config.toml
d_model = 128
d_mlp = 512
norm_eps = 1e-05
rope_base = 100000.0
init_std_o = 0.0
init_std_down = 0.0
lr = 0.00793
beta1 = 0.95
final_lr_fraction = 0.05
Each number is 128 + 24 x the weight over its row's rms, rounded and kept within 0 to 255. Layers, rows and columns count from 0. The size above them is the row's rms in percent of the matrix's.

# layer 3 MLP down (transposed), 512x128, rms 0.274, rows 489-506, columns 0-127
size [102  98 100  98 105  99 101  99  93  97 116  99  88  97  97  97 100 103]
[[ 98 108  90 143  94 126 127 111 121  94 135 145  92 140 115 107 148 117 154 109 158 141 136 138  74 139 107 126 119 140 123  85 165 156 124 202  87 148 112 125 150 144 107 123 113 100 141 148 107 150 149 137  87 127 140 184 102 133 141 134 163 113 114 120 151 150 157 143 129 106 131 166 131 118 149 134 171 129 140 156 116 125 135 151 114 198 126 105 130 154 138 161 147 145 149 153 134 101 114  95 156 103 161 141 133 115 172 133 103 133 154 144 152  98 115 101 134  99 112 181 105 120 137 132 132 147 126  83]
 [142 127 129 135 145  94 105 139 115 120 145 146 156 144 123 130  90 161 141 109 150 139 144 158  76 125 176 131 126 107 114 135 176  95 158 108 134 124 105  99 110 135 125 157 141 133 144 116 109  93  47 143 169 125 130 111 120 116  67 156 100 140 142 147  93 118 107 102 113 122 138 122 109  88 117 122 147 107 106  88  99 174 131 134  99  69  89 142 132 106 106 140 127 156 122 152 121 138 149 130 118  99 159 186 101 153 137 157 106 141  95 128 135  99 117 129 142 128 101 142 102 154 126 113 140 137 164 137]
 [153 147 130 139 121 156 163 142 130 119 105 186  89 108 159 140 113 123 143 130 126 122 106 143 153 181 114  83 172 138 120 133 140 119 147 125 107  96 111 111 142 186 140 104 105 107 152  82 128 130 116 137 100 139  98 166 146  98 152 165 163 148 116 143  79 133 149 109 148 147 136 177  99 113 152 106 133 142 148 140 105 137 106 141  89 149 143 123 129 127 147 131 109 132 109 163 133 121 181  73 116 122 131 132 156 135 166 109 188 187 112 131 119 153 154 130 151  92 117 140 123 114 145 129 132 136 131 135]
 [121 156 174  94 171 103 110 149 105 135  98 119 128 131 109 139 101 146 121 160 116 152  96 112 129  94  99  92 104 120 122 136 171 141 129 140 113 111 121 121 165  81  98 116  78 130 152 136 166 113 118 139 143 149 147 106  99 135 127 140  97 170  87 139 166 122  98 162  90 133 112 146 145 141 108 100 150 128 138 123 155 148 126 142 112  89 112 160 142  74 115 126 147 107 137 107  98 127 159 162  87 141 138 149 169 123 120  82 149 108 124 124 144 120 164 136 113 156  87  84 135 126 119  83 143 137 101 122]
 [133 103 153 123  88 121 117 171  69 103 154 141  93 104 148 180 123 115  99 109 115 103 102 109 135  96 111 139 152 120  98 113 155 116 120  87 135 156 125 102 117 108 203 132 117 141  93 108  96 157 173 109 103 143 106 130 143 129 129 138 139 102 135 125 127 160 100 200 156 132 146 148 121 114 125 153 112 179 144 158 152 158 132 131 112 135 161 160 121 156 177 138 125 136 147 138 133 106 139 159 113 125 150 122 146 118 113 160 125 126 109 121 177 117 116 116 113 119 138 161 141 127 141 179 126 145 142 133]
 [117 125 126 135 132 157 123 127 164  98 103 163 119 123 139 132 149  85 139 107 138 143 142  88 167 113 124 148 145 140 102 115 157 123 154  90 164 132 148 162 167 131 150 106 142 117 135 114 139 117 148 109  98 128  90  96 134 165 141 139 131  92 140 126 124 152 140  70 130 159 124 135 111 105 115 138 131 181 119 167 181 139 154  92 101 132 103 140 155 116 133 137 110 126 126 100 127 111 140 197 131 132 146 134 124 120  87 138 143  98 130  69  82 113 117 106 134 139 131 112  83 132 168 168 165 146  98 101]
 [116 129 166 129 149 131 131 126 131 114  66 165 145 102 139 131 136 139 138  75  94 123 137 140 114 103 121 147 114 124  61  98 120 109 151 143 122 128 140 156  96 111 142 134 110 115 101 188 105 113 126 153 156  91 102 130 122 158 112 104 138 162 173 135 124 169 119  87 124 147 110 141 145 108 133 152 110 126 121 100 162 131 109 154 102 121 112  76 140 129 135 131 113 163 153  85 132 132 121 154 175 100 119 132 120 118 128 160  88 113 162 112 136 123 138 136 154 165 151 155 100  66 138 144 111  96 138 161]
 [147 114 120 127 103 135  96 139 137 133 129 131  87 123 138 156 141 143 121 161 135 125 147 145  96 135  81  95  85 120 104 118 123 131 117 143 118 159 159 134 132 145 122 123 134 122 162 127 158 163 144 140  95 116 128 126 176 105 106 140 192  99 115 139 100 114 156 165 119 137 100 122 145 132  96 132  82 154 132 118 135 110 130  93 117 135  73 148 100 137 136 110 190  90 143 121 183  84 122  74 126 112  86 142 152 101 133 113 170 105 100 175 103 108 123 157 107 142  87 110 123 125 118 118 130 135 101 125]
 [133 137 128 108  94 145 131 104 120 147 107 105 105 144 114 108 143 131 126 101  99 123 105  82 106 105 106 131 145 120 125 119 144 185  99 127 121 116  88 134 117 133  67 126 155 138 208 165 172  86 108 108 121 138  87 106  93 143 126 135 131 129  96 124 118 127 136 121  92 149 132  92 140 145 104 114  78 152 152 122  80 149 118  85 137  91  94 121 125 144  93 149 131 153  94 103 109 102 119 118  83 139 133 167  96 107 120 169 137 112 116 127 145 136 117 117 160 130 142 136 136 137 107 134 159 171 135 113]
 [163 163 106 123 157 119 131 114  72 117 130 131 138  86 161 142 168  85 145 110 159 129 147 111 153 135 143 160 178 105 105 120 116 142 159 100 105  73 109 151  92 136  82 117 133 125  99 138 134 162 114 103 133 133 111 113  92 102 152 122 139  96 143 116 142  75 120 108 115 110 125 100 141 167 138 149 107 122 173  90 104 100 151 169  88 116 136 138 149 110 106 126 141  82  93 116 132 127 121 116 117 121 170 117 114 129 120 180 138 113 152 115 145 103 133 146 167 119 147 147 123  99 136 145 136 168 129 115]
 [164 161 163  99 128 119 135 170 122 122 107 118 107 125 124  78 161 151 104 152 106 127 102 156 123 133 146 147 148 128 164 127 127 111 143 110 102  98  85 123 142 168 140 120 141 110  67 113 153 152 117  87 138 128 129 155 139 149 128 160 138 112 136 114 143 145 152 117 139 113 138 118 140 134 165 157  79 149 121 128 123  92 113 108 128  92 146 111 101 137 174 139 136 117 132 135 160 172 148 112 149 137  76  88 136 101 110 102 105 154 136 176 105 112 111 122 146  92 149 175 144 110 101 162 121  68 140 121]
 [113 136 112 150 143 119  91 134 107  65 145 195  96 145 109 126 135 136 150 111 188 143 144 143 108 159 125 134 143 169 105 149  90 152 192 153 130 164 160 121 121 106 133  99  95 131 114 127 139 131 141 143 151 146 133 128 106 125  98 112  66 137 111  93  58 106 144 131  96 120 144  94 143 117 105 113 112 125 139 147 113  98 139 170 148 166 113 100 109 134 119 157 133  94 133 155 140  83 125 112 126 119 140 147 122  99 136 145 112 127 131 125 147 117 158 135 122 147 146 125 163 128 150 155 121 109 105  95]
 [144 107 123 136 178 125 130 169 127 108 131 164 143 122 141 135 122 118  94  97 117 148 173  71 197 154 129 152  92 155  92 118 129 127 151 119 131 146 116  96 121 159 126 136 147 117 124 119 147 132 116  69 148 159 111 128  99 168 135 126 103 103 121 140 138 118 166 115 129 137 126 156 101  87 127 138 143  94  86 146 157 146 126 128 121 123  98 144 115  70 118 109 121 128  82 118 140 131  98 158 113  83 141 131 140 150 119 111 149 145 152 152  89 123  89 136 125 129 104  94 158 109 155 111 184 100 141 123]
 [ 90 118  79 128 115  75 160 122 143 146 122 123 112 120  98 129 135 163 148 126 183 146 106 169 108 133 151 156 149 131 153  93 118 103 156 126 118 150 139 131 112 101  86  97 126  98 144 122 101 127 149 176  93 141 123 136 128 118 119 170 145  98 105 125 101 134 117 102 132 101 173 137 163 144 115 132 133 123 155 127  93 163 149 126  63 143 175 108 174  67 140 130 120 113 128 132 102 148 128  94  90 141 129 121 116  75 154 147 125 135 117 122 112 109 151 121 175 120 126 127 157 136 142 149 128 120 100 127]
 [ 96 147 150 141 100 112 157  87 152  86 131 155 160 119 114  85 114 130 120 108 136  99 129 109 148 131 125  93 170 124 134  88 120  61 127 126  76 164 109 147 152 126 157 157 145 159 144 130 111  81 108 129 118 144 105 112 140 107 140 130 154 171  97 136 136 116  71 105 127 103 159 168 129 121 126 125 114 136 126 105  97 124 121 125 118 130  92  98  78  97  94 135  90 135 109 152 109 184 135 135 117 136 116 128  94 106 136 104  86 161 141  79 128 147 129 121 110 106 140 134 129 109 104 101 125 143 117 122]
 [ 52 135 155 146 126 121 133 108  80 136 115 106 124 136 112 149 126 122 159 105 134  83 100 147  64 106 173 103 112 125 158 130 138 148 116  98 135 111  98 134 118 128 140 152 126 154 119 128 119 149 109  68 112 119 139 129  97 122 149 153 132 113 131 112 127  91 111 124 149 120 126 101  96 132 114 151 128 146 110 128 128 101  83 154 113 172  79 130 160 141 134 125 142 134 132 114  99 127 107 112 127 144 105 107  83  82 144 166 135 136 127  70 119 128 121  80 167 132 109  87 125 116 162 140 170 123 162 115]
 [117 106 150  91 169 148 106 132 100  89 136 143 114 132 148 141  95 110 119 199 122 137 108 112 108 110  88 137 123 115  99 114 134 126 111 127 103 139 108 108 106 130 139 151 155 133 120 149 119 138  86 127 123 172 138 122 179 170 110 101 154 144 104 142 119 137 167 116 110 153  98 113  84  95  95 141 157 157 174 153 110 134 116 102 122 100 113 148 110 145 139 129 113 144 142 149  89 132 185 143 126 139 165 117 140 139 143 149 113 125 128 119  72 124 122  83  71 112 125  97 161 140 157 128 118 163 114 157]
 [ 91 164 128 134 123 133 103 175 147 147 104 132 135 136 106 140 100 101 129 109 115 145 114 148 111  80 142 123 108 121 166 108 170 110 133 123 144 115 143 123 103  60 115 149 140 131 130 102 104 114 129 162 130 168 183  75 136 115 126 164 132 137 164 123 139 101 139 100 128 124 127 168 128 148 175 100 136 136 147 136 135 106 172 149 161 131 109 139 100 131 122 157 101 121 107 152  87 123 156  77 110 148 139 113 141 134 169 108 112 146 117 110 144  75  79 143 141 121 153 172 135 137 133 140 105 131 112 170]]
# layer 3 MLP gate, 512x128, rms 0.313, rows 490-507, columns 0-127
size [109 104  92 108 120  91  90  83  88 109  91  98  96  93 100  97  94  97]
[[137 113 120 137 107 113 106 118 102 103 147 119 102 150 148 122 119 129 103 119 106 126 134 137 119 143 106 123 128 126 162 105 145 124  97 103 120 129 156 133 127 138  91  96 149 138 157 113 138  69  91 140 131 100 161 141 166 118 181 170  77  56 125 143 107 140  59 143 116 108 142 125 135 103 119 116 173 139 159  93 139 133 127 138 130 114 152 129 135 156 153 156 119 127 122 112 155 137  91 130 158 147 111 167 100 133 106 124 123 135 119 124 157  82 142  68 125 161 140 142 190 104 108 121  96 113 124 146]
 [152 118 129 130 115 126 158 129 139 121 113 127 115  79 162 124 141 112 116 152 108 116 114 166 186 139 100 122 139 124 111 151 151 131 135 173 151 106 165 153  94 193 108  98 137 131 150 134 152 164 151 134 117 136 132 128 105 126 146 114 142 139 119 110  96 103  98 125  91 154 149 178 148 153 132 159 113  78 160 171 147 148 136 132 168 115 100 126 155 145 138 149  83 121  99 122  96  95 140  89 113 123 178 115 111 126 145 117 160 177 117 155 156 139 166 102 147 117 100 145 120 139 129 121 103 101  96 135]
 [ 94 106 153 124 148 135 159 123 139 154  47  96 126 130 121 118 143 137 156 115 126 107 113 107 116 104 106 168 119 112 128 137 130 157 156  86 153 137  98 144 151 126  77 108 138 134  87 129 168 168 116 150 141  86 129 150 101  88 137 137 133 145 149 114 132 142  99  76 141 144 131 164  84 140 173 147 150 147 112 118 159 169 149  94 101 134 161 151 125 121  97 109 144 124  92  73 112 142 173 136 125 114 126 151 140 140 126 127 133 126 129 153 150 125 145 118 118 121 130 107 117 171  76 132 144 151 129 156]
 [100 123 125 115 148 146 150  91  92 127 159 116 126 128 155 130 126 147 144 137 110 168 114 131 135 136 169 143 130 154 130 112  84 153 124 108 126 139  92 101 126 106 124 120 102  91 107 159 129 154 135  83 143  80 126 139 130 167 119 129 154 114 113  74 157 109 106 136  67 136 162 117 133 151 111 137 129 130 156 145 106 148 103 154 136 140 125 186 107 107 171 132 146 173 126 127  97 171 122 138 161  90 156  82 111 130 153 147 128 174 162 121 156 103 152 127 121  98 140 175 127 134 121 128 126  78 122 151]
 [101  86 104 123 134 133 161 177  89 101 125 109 145 126 117 113 137 122 131  91 122 155 117 111 148 138 127 145 129 120 105 111 143 118 144 145 127 128 166 157  73 118 171 148 105 123 104 139 123 124 113 140 110 109 121 113 131  69 107 101 152  98 127 149 101 112 138  81 130 113 156 134 137 119 118 153 120 156  90 151 132 136  84  97 110 137 121 175 120  77 121  92  97 144 124 125 128 141 129 156 134 158  83  96 142  76 132 121 124 125 103 129 141  78 154 143 153 157 140 159 156 171  97 110  76 132  99 147]
 [119 145 143 137 144 112 158 104 121 146 139 127  87 111 115 136  74 152 134 117 121 132 104 124 146 143 158  73 123 120 113 148 125 156  98 155 142 129 120 178 154 106 174 104 174 100 115 163 115 141 138 130 136  95 139 102 107 107 154 157 164 140 124 141 143 115 104 131 138 126  97  66 146 125 124 150 143  94  99 132 150 115 135 102 127 120 109 137 106 146 149  80 109  92 144 173 119 125 169  83 148 119 113 158 134 135 154 112 149 141  58 113 103 116 105 155 152 154 154 127 146 153 105 135 130  88 132 168]
 [131 130 122 112 125 143 140 137 130 149 119 100 146 128 123 109 154 142 151 125  79 120 175 139 158 128 139 121 120 119 120 125  64 112 163 131 127  91 138 103  84 154 136 152  72  87 147 149 161 141 172 141 125 146 116 164 105 147 109 141 153 157 138 197 134 102 128 102 103  92 154 122 166 168 149 119 138 102 132 120 128  87 126 139  91 131 107 125 111 150 100 101 105 100 130 141 160  63 150 117 108 118 101 142 136 131 135 161 173 146 140 104 127 145 105 144 132 149 112  96 112 114 126 143  80  96 127 120]
 [ 85 107 120  82 112 156 105 125 142 123 148 152 144 156 138 112 125 179 104 131  95 115 141 118 144 119 124 128 134 162 114 169 145 100 117 164 126 127 104 133 124 149 110  96 160 153 137  72 162  93 154 144 124 113 100 132 142  92 138 172 134  81 119 129 135 122 138  81 115 127 108  98 121 142 102 126 141  84 134 133  60 130 108 133  94 134 104 141 135 154 142 122 125 128 111 134  89 110 130 113  99 127 147 169 114 142 149 134 105 110 145 148 118  87 128 154 115 147 104 105 146 162 132 131 168  91 203 114]
 [129 107  84 114 156  72 141 138 145 166 132 152 108 113 116  79  91 151 104 169 117 115 124  88 109 149 101 155 151  93 137 138 152 148 150 145 144 147 130 177 162 137 170 116 141 114 102 106 147  90 142 154 103 113 133  89 169 156 146 103  83  99 137  94 109 163 156 118 129 140 130 147  99 121 142 110 145 109  97 125 112 130 129 153 161 164 111 105 109 136 140 136 121 131 130 117 150 176 129 149 129 103 170 130 125 126 151 127 134 128 121 149 138 164 141 106 127 133  87 165 172 163 134 135 141  79 116 151]
 [152 141 139 107 170 130 137  72 113 152 149 126 153 126 124 101 131 102 124 133 108 132 139 117  98 158 110  93 134 150 114 135 144 112  78  92 131 148 106  94  88 118 104 122  82 127  72 105 141 139 145 162 120 109 135 138 116 159 143  89 111 130 176 137 114 104 138 129 118 124 128 152 140 146  93 114 174  85 130 104 101 154 153 140 129 163 141 102  99 102  83 107  92 102 150 178  97 128 131 148 151 122 143 142 103 126 155 144 133 108 105 137 124 174 145  83  96 141 144 124 143 170 148 120 125  88 148 148]
 [182 156  99 125 136 138 128 117 158 160 112 107 133 132 138 108 119 111  85 138 123 134 148 110 142 168 135 112 126 131 108 123 161 146  86 144 160 100 128 136 103 118 128 126 132 182 154 134 154 112 126 106 146 140 126 147 129 169 136 125 134 137  89 154 157  80 138 128 161  70 120 155 151 152 124 156 157  71 117 124 116 184 129 108 158 129 125 137 118 137 166 127 118 144 111 116 139 143  75 125 155 131 124 142 145 163 124 122 146 118 107 129  80 112 116  81 105 166  94  62 127 140  90 132  98 136 143 152]
 [134 172  95 120  91 119  83 174 138 188 149  91 112 117 151 123 147  80 144 129 149 114 134 132 141 144 112 143 166 151 154 142 158 102 128 137 149 107 126 117 136 125 134  99 187 101 109 126  92 154 110 165 119  94 131 114 141 121 106 120 111 109 145 114  97 114 124 139 162 111 139 114 119 106 110 165 146 129 134 147  98 127 118 128 141 192  95  66 137  92 138 120  81  96 120 159 136 134 118 132 128 133 132 107  97 135 150 134 106  89 115 112 157  70 144 105 144 143 130 136 127 120 171 143  90 127 132 119]
 [127 133 139 134 151 110  71 148 128 120 124 132 106 140 136 158 115  89 137  94 140 182 136 134 178 104 149  99 126 135 127 149 193 114 119 138 133 129 123 173 104 117 140 110 166 128 108 103 120 135 130 127 160  93 172 159 141 126  99  78 112 154  94 125 142 111 113 115 137  64 122 120 135 123 138 149 113 125 111  99 110 134 117 133 151 128 113 197 111 126  98 136  95 144 140 149 122  79 132 141 125 109 120 135 124 163 122  82 157  99 142 154  94 124 183 134 117 131 141  76 117 146  95 129 156 139 129 144]
 [135  86 128 134 124 112 127 149  78 139 141 117 133 131  97 102 151 115  85 166 109 147 117 101 126 118 106 110 187 114 136 115 124 163 117 125 100 129  99 120 131 149 166 125 155 148 133 133 117  82 167 161 155 145 178 114 125  75 161 116 103 101 124 174 130 115 137 120 108 143 130 135 132 151 194 151 122  92 155 105 127 134 125 139 135 117 121 163 129 109 124  97 116 107 110 140 112 151 172 141 131 129  76 106 155 128 153 139 150 139 135 168 130 122 110 162 114 101 128 112 155 127  80 140 159  76 103 162]
 [ 86 145 132 170  87 138 142 136 114 118 148 126  96 159 181 131 112 166 130 122 156 174 148 114  83 158 124 104  82 106 163 139 125 163  75 107  95 103 119 116  95 144 154 160 111 105  88 149 144 119 170 116 131 132 105 152  85 123 149 131 169 103 137 110 110 142 110 131 141 117 131 122  95 183 143 148 113 136 156 160 144 108 124 148 141 124 143 159 176 146 153 158 110 124 134 109 139 135 133 166 153  93 117 117 112  84 138 183 151 130 109 137 120 112 128 128 128 107 103 133 149 124 161 127 128 149 147 131]
 [133 102 198 149 138 145 116 148  77 136 102 129 147 152 148  93 147 114 130 106 114  98 146 140 131 114  84 104 151 127 115 146 126 136 116 124 129 127 100 150 157 112 175 152 116 133 125 120 156 137 170 134 148 154 134 144  97 134 145  97 153  83 102 146 112 134 140 136 120 154 108 156  80 110 113 103 150 151 176 151 116 144  99 106 100 115 175 129 125 171 123 119 177  93 108 120  96 123 128 113 163 134 117 160 109 103  93 128 177 125 102 121 110 129 150 107  63 107 117 125 115 129 139 133 117 137 150 172]
 [114 112 141  75 167 150 121 144  87 114 121 115 148 114  70 138 144 149 157 141 121 100 139 159 137 167 159 143 156 145  95  93 100 155 137 124  89 119  93 126 183  94 138 141 119 106 129 130 126 143  82 101 157 140  82 127 160  90 142 124 163 113 117 117 120 137 126 142 126 143 129 142 124 135 126 142  90 134 119  94 127 146  96 175 191 121 107 119 101  73  94 141 116 158 126 115  80 139 118 146 117 145 108 124 102 114 135 148 139 104 114 142 116 118 123 130 129 121 104 139 122 100 117 162  74  87 113 137]
 [118 116  95 119 141  94 111 128 141 124 133 140 101 113 160 153 117 108 112 129 139 149 102 170 138 155 112 143 121  88 144 149 176 128 139 131 117  85  74 175 123 122  77  67 139 137 177 147 118 125 136 108 139 146 138 131 138 110  91 147 104 123 132 134 129 142 134 134 104 133 119 123 134  88 135 184 149 148 149 119 108 100 136 192 149 150 140 148 111 101  81 128  49 160 108 146 147 126  89 119 162 143 100 129 122 145 123 112 150 135 142 109 115 137 133 154 130 154 138  73 127 116 112 146 141 144 140 105]]
# layer 3 MLP up, 512x128, rms 0.294, rows 490-507, columns 0-127
size [105  99 102 101 105  94  93  84  89 107  89  92  93  90 103  98 103 101]
[[ 87 172 113 145 137 179 147 132 108 128 138 161 124 148  83  94 124  96 143 121 131 116 137 110 126 149 153 155 119 128 106 120 134 115 148 116 103 162 144 121 138  76 141 146 128 142 106  67  99  99 142 143  87 152  70 125 136  81  86 118  88 108 101 137 148 153  96 120 158 138 155 130 117  89 135 127 176 135 128 162 143 161 165 133 116 135 171 163 166  99 133  99 155 120 151  99 145 127 119 158 142 151 103 112 126 111 129 160 113 148 122 126 116 155 133 126  74 145 139  97 130 123 148 136 148 146 150 115]
 [112 121 105 156 125 148 124 101 122 132  97 108  81 107 101 104 125  94 120 139 132  94 131 146 125 134 101 126 129  84 114 132 112 163 118 157 105 122 128 168 135 126 121 149 133 103 132  89  78  99 141 169 146 117 113 113  88 132  87  91 163 107 110 113 147  98 121 167 144 134 136 107 130 127 100  97 130 138 195 119 121 142 142 124 153 176 110 159  88 193 166 113 122 134  95 161 152 112 122 123 165 135 147 129 156 123 147 143  95 143 136 164 144 121  87 117 152 133 133 103 152 147 122 106 146 137 142 180]
 [174 126 159 111  82 123 174 110 135 140 135 120 148 135 146 116 165 127 104 134 132 134 102 144 128 131 141 139 132  99 136 180  90  61 153 124 121 146  91 123 185 123 137 112 145 108 160 123  87 151 127 165 136 109 130 137 150 122 141 126 137 126 143 112 138 126 140 100 144 103 101 161 108 110 153 135 185 147 115  86 129 128 136 112 132 161 184 156 142 143 123 119  83 137 104 105 100 132 154  95 149 151 123 161 137 124 139 126 128 127 166 111 171  98 134  77 144 130 141 107 105 131  81 138 128 143 161  84]
 [177 159 110 121 152 139 169 122 122 105 135 132 105 152 109 142  66 171 126 120 129 149 143 129 111 138 135 131 104 110 141 111 117 173  86  90 136 109 111 136 140 113  80 127 137 136 148 140 137 134 146 143  96  99 117 113 120 121 135  89  66 152 119 122 144 119 138 140  89 144 195 137 162 112 118 130 136 171 134  81 111 162 125 106 126 115 158 154 101 130 122 146 111 136 129 101 112 100 125 149 159 145 113 126  96 141 124 171 114 174 125 165 137 139 149 117 116 122 135 134 110 130 100 156 121 141  85 201]
 [128 157 143 132  84 150 137 136 165 156 139 126 165 161 152 102 106 158 124 142 120 129 113 162 118 117 149 163 119 113 131 156 123 108 123 150 145 152 139  93 145 158 109 174 120 116 106 135 126 122 148 153 124 127 180 151 120 118 131 107 164 186 134 119 141 142 124 179 163 114  81 158 131 103 166 159  72 145 158  86 121 121 100 120 139  79 123 123 112 109  96 103 138 146 116 134 124 111  95 126 115 155 142 164 147 159 168 145 116 166 134 105 159 100 134  77 129  89 154 123 125 151 150 144 143 127 146 120]
 [143 109 145 145 116 133  81 144 114  93 105 132 158 183 119 129 115 147 122  94 107 128 143  81 111 101 133 180 156 122 108 135 105 117 137 147 138 135 135  99 100 198  90 145 122 146 127 109 169 121  97 118 140 185 160 155 133 169 127 116 110 114 120 144 151 155 172 152  92 143 118 160 124 127 104 157 138 171 129 197  96 118  93 147 112 139 136 117 150 141 111 148 147 162  79 121 151 119 108 145 127 159 140 141 113 148 134 157 102 109 142 135 108 139 134 113 132 132 148  95 110 112 107 124 146 148 110 100]
 [152 173  92 147 104  90 110 103 112 127  93 128 165 107 115  95 107 111  85 139 110 131 112 101 153 118 139 151 122 119 107 152 106 143 159 169 125 108 101 132 105 140 138 106 154 148 119 137 131 150 156 122 142 110 152 130 116 196 131 158 154 110 170 112 164 152 137 147 136 118 143  94 128 125 150 124 121 149 109 124 123 134 153 145 181 111 109 107 108 139  93 130 164  96 137 171 123 103 103 105 150 115 110 127 148  80 144 137 179 130 171 113 128 121 130 165 147 146  89 124  74 117 121 169 144 111  90 112]
 [123 169 183 129 126 130 172 155 137 149 126 114 162  96 137 144 118 121 153 131 127 126 116 149 113 139 151 168 137 110 141 136 130 141 155 117 132 128 138  94 118 123 130 101  91 109 132 179  72 164 143 108 121 113 139 139 151 127 153 131 128 142 143 151 123 106 122 159 161 137 146 113 168  83 151 161 136 175 151 133 195 144 125 135 126 143 113  99 103  87 124 164 122 120 157 132 172 157 135 150 142 145  72  86 158 142 112 176 138 159 112  90 115 128 112 131 106 103 144 174 162 133 137 117 112 110 106 129]
 [126 127 123 102 134 111 157  84 133 136 144 120  99 110 161  90  88 156 135 114  94 114 119  89 125 115 108 133 129 138 154 148 162 122 124  78 187 120 149 124 166 153 134 109 161 116 121 128 117 114 146 150  96 106 160 150 144 206 129 117 111 100 129 115 120 143 135 140 108 170 122 149 101 104 156  97 171 126 128 113  93 160 128 119 170 154 113 103 112 123 108 117 116 165 136 121 135 143 150 103 132 103 125  94 105 111  96 150 125 156  94 106 152 146  93  93 114 155 100  91 107 118 120 135 145  78 111 149]
 [102 139 144 112  89 150 110 130 132 161 120  98 131 126 136 130  74 127 130 124 126 125 141 147 139 117  91 162 130 156 154 101 108 131 157 134 135 115 115 108 147 147 166 118 197 135 142 141 112 124 126 105 138 145 107 119 163 101  97 169 128 115 114 120 131  96 121 129 121  68 141  75 145  77 116 125 104 135 136 151 134 178  88 120 101  84  96 162 139 155 164 177 161 148 148 120 142 130  84 124  99 119 106 123 150 133  97 143 126 169 149 113 137 103 124 135 124 135  97  91  98 109  82 122 128 158 149 141]
 [122 115 147 128 124 128 149 124 156 138 121 140 107 128 111  82 126 144 149 163  96 128 156 137 126 128 180 137 113 139 128 132 103 126 132 123 129 131 153 127 120 122 142 161 100 113 109 107 113 103 163 149 125 115 138  88 172 126 108 123 154 129 141 140 121 153  99  50 114 164 114 103 157 135 136 135  71 117  93 117  98 141 103 129 115  75 118 103  74 149  87 183 150 130 141  94 150 135 137 166 100 120 118 111  76  85 116 107 152 175 152 120 147 137 116 140 190 114 147 147 109 122 130 129 148 144 112 121]
 [118 105 171 114 150 106 107 139 129 115 137 128 100 146 148 144 111 142 115 106 123 135 117 105 128 129 127 115 108 143  66 107 103 127 132 124 116 126  93 103 152 135 109 162  87 136 131 137 147 139 144  98 127 157 145 147 119 117 121 137 149 111 115 137 152 158 120 129  81 112 133 174 123 127 136 119 103 153 194 138 158 128 121 113  54  72 107 168 109 185 130 149 162 134 149 113  80 133 113 133 164 125 149 169 148 122 100 135 144  97 151 133 108 154 122 125  69 100 155 115  97 136 124 113 120 152 104 172]
 [111 130 122 160 143 154 155 105 106 131 132 155 136 123 122  89 128 121 149 150 144  70 112 152 107 130 127 130 122 140 140 124 100 144 134  69 138 139  75 111 146 159 119 137 120 146 142 158 155 122 142 124 124 160  85  85  94 174 150 116  95 117 182 129  81 157 145 123  85 180 138 120 156 136 136 116 166 145 116 133 135 146 123 130 151 143 138 102 134 149 143  87 160 123 135 143 140 163  95 137 131 119 114 149 108 119 144 177 137 141 101 115 188 168  84 169 113 131  98 147 131 108 148 151 109 126 131 106]
 [ 91 145 189 109  87 161 173 155 147 114 118 146 144 105  86 150 139 144 160 118  64  92 169 169 109 148 137 117 127 100 129 108 131  95 135 145 129 129 121 117 133 110 124 167 100 139  99 122 132 119 134 126 114 152  80 113 155 141 143 125 122 115 130 114 171  86 162 142 168 101 118 128 139 149 146  88 141 144 113  69 136 142 138 153 129 149 146 131  96 100 117 159 133 101 152 155 119  67 102 102 119 146 152 109 150 120 129 123 164 123 120 119 124 124 158 109 102 105 119 135 100 122  89 108 148 113 107 122]
 [129 139 126 191 116 110 178 137 116 133 125 131  81 110 122 127 182 141 102 138 142 120 127 123 142 132 126  98 145  96 124 149 160 103 162 128 127 118 106 146 162 123 127 161 146  68 105 180 131 101 111 107 120 130 169 146 141 113 129 102 162 100 168 112 144 159 109 124 118 105 140 135 133 153 145 106 121 112 117 121 140 132 162 109 124 145 113 133 120 165  76 189 131 124 107 123 142 142 149 106 136 118 166 123 161 152  96 145 133 164  96 168 145 141 117 121 140 140 109 127 186 163 145 125 178 166 110 141]
 [121 183 145 130 118 135 176  94 130 176 102  95 118 138  74 120 115 138 182 124 144 145 123 121 133 170 152 129 143 126 121 146 121 113 112 130 128 148 115 142 109 144 102 103 130 115 151 131  74 122 111 139 141 132 158 108 125 126  80 171 118 111 173  77 164 167  99 181 145 112 104 112 147 121 168 106 120 120 140 101 156 114 154 140 108 145  84 133 141 114 127 132 125 151 119 101 170 141 131 164  99 113 117 156 142 171 147 151 132 111 129 139 114 119 118 142 178 147 134 102 143  85 128 138 104 109 133  91]
 [136 120 117  93 145 128 158 139  85 112 145 104 166  97  77 116 107 128 147 132 104 127 156 141 139 140 138 107 119 164  66  98 145 168 124 113 108 112  64 139 116 119 176 152 125 120 105 136 146 140  99 147 157 104  95 141 146  87 127  81 150 120 121 140  94 149  99 137 132 109 105 121 107 137 120 131 110 103 122 129  96 138 127 120 131 105 120 125 111 109 139 106 112 138 130  99 115 186 108 116 113 115 126 100  96 138 130 133 158 123 120 193 142 153 135 114 142 156 123  68 132  95 122 176  93  92 101 105]
 [128  92 147 131  99  99 111 120 151  68  93 139 108 112 154 113  72 113 106 104 101 118 102 154 162 108  82 113 161 154  77 164 115 121 152  89 135 160 103 135 145 106 106 168 116  94 132 125 146 116 181 122 139  90 132 108 125 171 131 142 142 144 137 140 123 160 138 155 128 141 116 127 100  93 175 130 154 115 116 142 127 130 134 159 146 111 142 121 152 135 156 136 130 109 135 114 128  98 128  95 161 177 168 120 119 104 138 105 144  94 124 126 108 196 154 104 127 105 117 147 123 133 118 118 111 161 130 137]]